config.yaml
num_attention_heads: 4
head_dim: 64
intermediate_size: 1792
hidden_act: "gelu"
parallel_block: false
init: "normal"
init_std_qkv: 0.0296
beta1: 0.95
warmup_steps: 276
schedule: "cos"
doc_mask: false
max_steps: 6032
dataset: "wikipedia_en"
Each number is 128 + 32 x the weight over its row's rms, rounded and kept within 0 to 255. Layers, rows and columns count from 0. The size above them is the row's rms in percent of the matrix's.

# layer 7 MLP down, 512x1792, rms 0.0322, rows 366-414, columns 960-1023
size [ 93  98  96  96 103 104 103 103 105  98  94 103  95  99  96  99  98 105 102 102 102 101 101  99 103 100  84  99 104 102  95 100 105  98  95 101  97  94 104 100  99 104 103 102  93 104 105 100  90]
[[125 103 128 100 138 102 148 132  96 151 108 178 122  91 134 184 149 123 127 121  57 104 131 128 168 168 138 114  89 114 133 101 162 106 134 185 174 112 156 142  80  91  89  91 106  84 122 107  64  50 129 142 197 149 150 140 107 112  90 140 102 101 130 117]
 [ 58 168 133 154 160 155 122 124 133 159  72 144 139  66 118 107 125  83 148 113 123  85  55  91 150  93  92 121 120 199 139 106 132 113 135  40 211 137 106  99 126  60  88 143  93  88  92 110 172 119  73 152 156 142 128 167 119 115 107 129 186 151 121 141]
 [142 155 145 112 126 135 137 124 139 142 144  46 144 145 122 122 162 129 123  81 150  31 101 113 176 163 183 163 136 108 142 103 164 141 132 190 104 112 108 138 139 152  71  81 148 139 123 132 135 127 157 128 119 189 106 109 152 191  90 148 106 133 154 171]
 [121 156 124 168 137 156 128 156  78 123 133 146 113 183 147 135 200 121 109 139 110 183 154 127 119 147 113 175 133  93 123 107 216 139 124  51 114 117 178 130 150 109 103 108 112 152 134 148 121 175 152 119 118 134 140 124 142  97 145 102 127 115 119 159]
 [107 103 125 133 101 145 155 145 144  89 134 136  86 100 214 195 134 125  62 116 105 126 137 183 154 182 170 120 150 128  86 101 142 101 131  54  30 164 180 128 120  83 109 162 109 129 171 129  94 125  96 188 157 111 117  86 187 172  85  89 127 102 142 165]
 [129 131  64 117 131 188 121 101 120 167  83 120 130 149 132 130 183 112 139  78 165 132  78 120 156 122 120 188 125 106 133 185 190 108 119 167 170  66 148 139 130 143 135 144 162 143 167 165 143 155  96 153 170 111 129  97 107  97 159 126 111  86 150 200]
 [139  68 133 155 149 177 141 147 101  88 186 180  97 139 163 138 136  96 128 104 101 141 127 103 143 118 117 117 149 113  68 120 106 132 167 178 179  94 155 131 109 118 130  85 138 148 105 123 139 138 131 159 205 125 133 119 101 154  72 130  82 156 141  80]
 [154 115 189 110 113 116 141 149 114 110 153 124 109 124 139 136  99 146 100 164 108 162 130 112 122 116 115  28 157 126 111  64 124 152 149 197 150 149 127 173 119 107 123  89 103 189  69 112 140 169 137 122  94 117 103 130 125 119 103 144  92 126 140 107]
 [121 141 128 167  89 160 119 150 119 152 176 139 160 145 171 216 163 136 132 170 108 100 121 102  98 116 164 155 100  71  94 104 120 147 153 122  64  83 122 108 116 133 155  77  80 135 113 151 131  72 132 185 138 171 142 122 130 128 151 170 109 104 140  82]
 [ 56 157 134 118 103 151 127 145 171 100 155 177 155  57 123  82 168  90 104 176 111 132 118  68  99 148 170 119 131 180 155 123 127 117 122 132 161 118  97  78 127 149 102 156 106 119 123 109 132 122 113 156 127  90 116 151 136  70 110 127 118 128 120 124]
 [157 130 168  85 151 143 145 137 166 125 120  74 135 133 165 142 170  96 118  96 115  65 105 126 102  89 114 132  91 146 158  96  96 101 124 119 104  64 129  82 134 107 115  98 123 147 134 132 154 111 146  73 139 154 100  91 128 109 121 134 149  93 111  86]
 [ 69  69 141 213 127 158 167 143 116 150  88 145  89  32 107 147 197  96  73 164  80  93 176 147 111 162  90 103 107 155 122 171  79 139 128  68 145  98 119  69 130 142 155 156 118  95  94 108 152 104 167  68  89 116 133 151 131 102 171 138 162 124 105  57]
 [170  78 145 169 135 167 127 126 113 105 163 136 137 101 134 138 152 169 160 103 136 145  83 157 118  87 120  90 128  72  80 151 140 125  87 170 184 137  96 133  95 131  83 114 130 135  83 168 156 152 145 106  95 166 105  85 125 151 141  88 133 122 146 128]
 [134  94 150 121 186 160  90 147  91 148 123 147 120 137  80  91 101 146 136 133 109  43  93 115 153 101  80 123 125 160 144 130  88 109 141 170 146 131  76 149 137  87  77 120 124 150 113 100 130 150  90 144 120 189 113 129 134 159 156  77 143 116 148 112]
 [116 105 133  86 137 111 111 117 159 169 213 133 135 121 148  75 113 154  95 130 113 107 148 131 102 107 152 111 130 102 113 107 137  86 113 141 139  91 136  70 129 149 172 122 111 118 146 126 125 126 117 121 134 113 108 111 179 130 124  98 160 140 132 141]
 [ 92 132 110  74 114 132 145 119 125  89 135  88 113  78 105 143 162 117 132 195 134 131 154 108 145 119 117 154 130 145 170 142 122  99 174 210 143 146 128 177  97 161  86 190 147  86 126 179 135 148  95 129 104 170 130 138 107 104 156 132 114 116 126 147]
 [170 138  96  95 119 116 118 147 153 157 160  76 100  95  93 155 181 101 165 115 145 151  63  90 132 154 141 146  98 131 158 113  43 102 176 214 124 173 172 146  99 142 144 150 134 109 106 175 123  74 146 128 122 135 111 109 141 128 133 124 101  89 116 148]
 [111 200 152  97 117 170  63 127 107 150 160 148 132 117 110 113  80 133 120 128 116 155 135  96 128 161 170  64 144 131 168 101  68  95 128 162  70 143 144 130 137 177 140 123 178 113 143  94 127 123 157 145  67 143 113 121 124 145 109 101 155 139 111  78]
 [132 115 157 115 111 195 119 155 139 148 104  77 121 142 105 156 132 221 141 118 136 148 131  86 158 103 169 112 179 135 184 117 137  90 152  59 103 125 218 225 122  63 141 137 128 152  91 122 138 154 130 115 134 135 126 132  70  90  88 131 139 126 143 106]
 [119 120 143 118 101 128 109 103 120 107  78 130 117  91 117 151 196 117 115 147 132 169 109 118 118 155 183  69 128  79 148 124 169 145 158 114 130  89 154 188 134  88 137 186  95 163 140 123 114 160 132 187  94 215 161 109 122 110 110 145  81  87 135 125]
 [138 114  74 132  98 143 156 130  95 140 150  93 123 121 165 193 173 116 157 141 134 141 121 132 142 151 102 207 140 146 117 132 124  58 140  48 172 167 205  29 153  66 125 142 123 114 168 118  77 125 118 105 127 143 114 128 123 124 136 109  98 103 120 181]
 [145  62 114 131 136  96 122 122 130 127 142 134  99  65 176 143 107 158  91  59 125 125 113 200 102 107 124 145 147  80 140 178  95  87 149 110 179 143 160 102 127 102 137 169  79 121 135 144 142 141 133  93 156 175 107 137 108 101 126 158 123 120 128 185]
 [100  68 120 128 115 139 133 135 128 122 203 149 115 132 149 106 178 127 117 112 123  96 159 128 135 109 174 139 131 141  96 157 118  90 106 138 150 169 162 110 137 125 123 149 113  98 156 117 147 142  83  80 153 118 149 129 151 160 148 132 153 154  94 119]
 [ 87  95 169 101 161 118 124 120  61 103  74 159  95 137 123 123 118 143 127 110 125 103 171 142 189 128 139  91  98 115 150 147 149 127 121  18 108 139  39  45  76 139 129  99 131 134 121 146 119  98 106  74 143  61 129 156  66 192 131 109 143 157  85 141]
 [147 152  91 130 120 125 126 136 183  98 131 137 119 111  61  72 164 152 162 178 149 141 145  79 128 137 156 115 127 146 139  94 124 122 105 153 147 116 220 133 117 171 139 131  81 183 143 129 133 100 126 168 126 127 134 113 121 129 122 157 105 113 109 126]
 [ 93 127 106  67 157 101 126 131  91 133 112 112 141 106 115 151 100 117 152 177  70 140 103 113 121 166 132 191 140 172 121 153 112 167 155 151 102 161 116 167 126  92 125 139 157 149 108 119 138 131 124 184 118 133 165 105 127  98 147 144  73 187 184  98]
 [116 122 143  81 160  71 116 142 143 115 140 130 116 154 117 129 119 213 114 118  88 156 136 170 169 137 117 146 171 144 136 128  99 112 130 169 135 181 177 112 132 179  50 121 126 147 111 137 114 174  79  81  97 150 147  89 177 172  86 126 137 158 169 113]
 [118  87 160 189 154 209 140 153 166 114 141 141 130 170 117 113 176 158 133  84 145 138  79 137 132 102 153 182 102 130 123 143 173 135 103 180 122 131  47 127 140 177  58 136  90 101  88 129 107 111  55 161 146 145 132 145 208 108 127  95 104 102 140  89]
 [100 125 128 135 129 131 143 121 126 136 132 154 140 124 114 108 124 139 150  53 123 157 138 123 146  98  90 113 130 157 140 124 143 126  70  86 151 133  94  93 166  72 105 126 122  99 132 121 128 113 148 119 154 135 133 163 106  73 103 119 104  99 121 229]
 [152 116 162  77 177 120 119 130 148 115  98 113 155 134 146 135 102 166 146 114 146 121 121 131 127 131 152 183 103 150 151 170 146 166 114  56  94  94 142 140 117 101 120 152 104  91 168 102 106 157 155 115 183 130 100 139 157  98 130 104 139 111 110 154]
 [168 119 141 102 136  87 153 151  77 151 192 184 135 121  76 176 159 121 123  83 144 119 132 138 118 128  45  94 130 149 152  95 154 115 140 192 137 113 169  85 129 146 151 151 102  67 141 139 114 121 123  87 142 110  98 146  91  66 166 123 109 124 109 105]
 [ 59 133 153 142 139 132 136 134 143 148 161 103 135 113  75 115  79 156 143 121 109 141 116  76 123 120 120  62 127 160 149  88  98 101 148 255 148  81  82 138  89 205 132 103  82 149  76 157 169 134 124 150  67 123 154 146 150 151 121 141  53 102 109 102]
 [146 102  87 127 142 115 115 134 130 113 141  76 154 169 137 148 195 168 200 151 116 160 135 104 131 136 144 104 161 141 108 113  86 148 147  66 139 255 111 138  97 167 115 147  97 117 107 133 129 133 123 119 115 139 152 143 152 158  72 184 137 126 139 179]
 [147 179  97  90 105 116 132 114 121 101 123 137  94 107 149 170 111 126 163 177 120 149 159 130 114 142 100 101 146 121  90 124 147 138 146 146  93 146 103 140 111  99 186 139 117 107 137 129 113 111 146 154 171 129 136  96 176 160 123 148  88 152  90 136]
 [130 125 173 142 129 106 138 107 139  91 104 130 137 129 121 117 116 196  73 146 141 163 132 111 123 139 150 143  91 120 123 132 120 107 156  38 173 146 137 188  92 109 109 145 141 116 107 112 114 131 138 190  89  58 139 128  84 175  91 138 100 145 154 139]
 [ 82 152 125 120 126 123 119 118  77 166 147 197 177 130 125  97  47 152 147 109 121  90  89 106  90 138 116 105 104 173 141 138  68 123 132 173 181 113 101 131 118 146 115 126 140 119  84  99 166 110 121 137 117 164 161 158 106 133 132 142 133 155 167 162]
 [133 147 111 102 152 165 132 125 177 121 132 100 110 103  76 165  98 176 154 162 162 139 120 142 111 157  29 126 141 140 144 157 141  91 121  86 142 176 129 126 119 180  62 102 115 132  99 104 125  99 100  91 140 133 137 125 190 150 138 114 170 112 144 143]
 [131 105 162 131  88 118 102 134 107  85 126 124  93  78  86 102  43  72 139 167 139 171 100 124 152 135 124 138 104 154 136 153 138 169 118 147 124 136  96 169 106 157 105 135 147 140 166 118 149 133 139 153 153 122 146 123  73 117  98 134 134  75 164 156]
 [102 117 106  71 159 102 102 119 124 132 162 184 152 130  91 137 128 136 123 116 108 139 105 146 107  84  93 182  80 114 131 125 110 128 105 186 117  95 116  85  98 130 125 131 132 162 147 169 133  99 132 100  64  99 118 133  75 143 133 122 115  67 123 143]
 [118 130 135 159 140 118 118 144  99 181 128 171 154 141 170 138  95  89 144 131 103 137 127 147 121 102  98 127 106 142 143 119 116 163 105  86 153 116 118  90 146 169 126 144 140 124 109 125 164 126 123 128  63 134 161 105 135 127 169 130 153 113 185 169]
 [122 142 104  45 118 137 161 132  96 158  90  86 107  94 137 110  98 121 121 205 103  86 134 126 135 145 102 123 151 179 128 162 120 125 133 146 192 144 160 113 122 221 152 166 111 137  71 138 139 196 169 123 134 169 112 126 111 160 109 113 112 112 105 161]
 [137 115 112 120 124 146 109 114 150 152  81  84 154 172 136  92  99 113 102 187  78  77  99 161 140 160 143 146 109 111 139 127 171 156 173 107 137 131  90 102 116 143  88 128 142 125 176 132 141 217 207 146 142 132 141 104 114 155 101 139 162 113 116 126]
 [130 142 168 105 114 100 170 123 131 143 101 137 137 157 118 135 155 113 113 138 138 171 142 100 140 144 139 157 130 100 166 116 161 105 103  67  71 145 103 142 153 157 149 158 144 135 159 110 156 191 176 152  77  79 155 107 134 165  79 123 137 125 107  93]
 [139 123 166 189 138 114 150 147 191 106 114 125 150 108 121 143 123 106 129 187 131 109 134 119 105 111  69 202 143 140  68 140 187 131 120 151 186  79 148 131 106 148  60  95 142 131 139 175 128 126 120 106 150 144 124 141 192 113 119 145  74 190 126 128]
 [114 166  89 108 110 169 166 120 148 110 110 117  86  27 171 109 192 125 133 117 127  53  88 125 146 115  45 194 155  95 113 150 107  30 138 164 142 125 123 157  99 144 128 114  72 118 155 132 144 116  92  95 104 209 167 168 102 163 153 112 119  95  79  52]
 [ 73  86 134 173  91 117 107 119 137 148  74 102 158 149 118 126 146 105  82 132 114 149 107 110 137 125 125 106 158 105 106 151  73 132 124  99 115 150  75  86 116 157 128 163 111 114 175 142 122  92 179 136 103 125 146 152 155 114 132 118 126 127 144 177]
 [ 68  82 149 124 110 138 127  99 155 123  82  89 151  83  63 156  71 109  98 126 144  78  94 143 128 131 113 180  75 146 117 180  97 135  86  64  74 116  73 133 152 154 149 148 137 143 147 109 118 146 150 103 137 156 135 106 154 167 142 128  91 124  90 145]
 [118  88 129 153 127 123 137 135  65 148 128  98 123 167 119 156 130  87  90 141 102 119 135 128 139 144 112 168 140 152 127  81  53 126 140  58  86 105 137 112 120 116 135 136 133 156 172 134  92 108 136 123 153  98 118 120 134 113 112 153 164 113 109 155]
 [166 186 117 151 126  96 139 120  81 134 138 173 143 179 128 146 121 110 114 142 126 150 134 155 153  58 152 164 117 121 147 102 145 106 122  96 148  91 140 117 125  59 135 101 134 124 159 165 105 144 117 128  95  78 148 147 183 101  88 161 119 136 143 113]]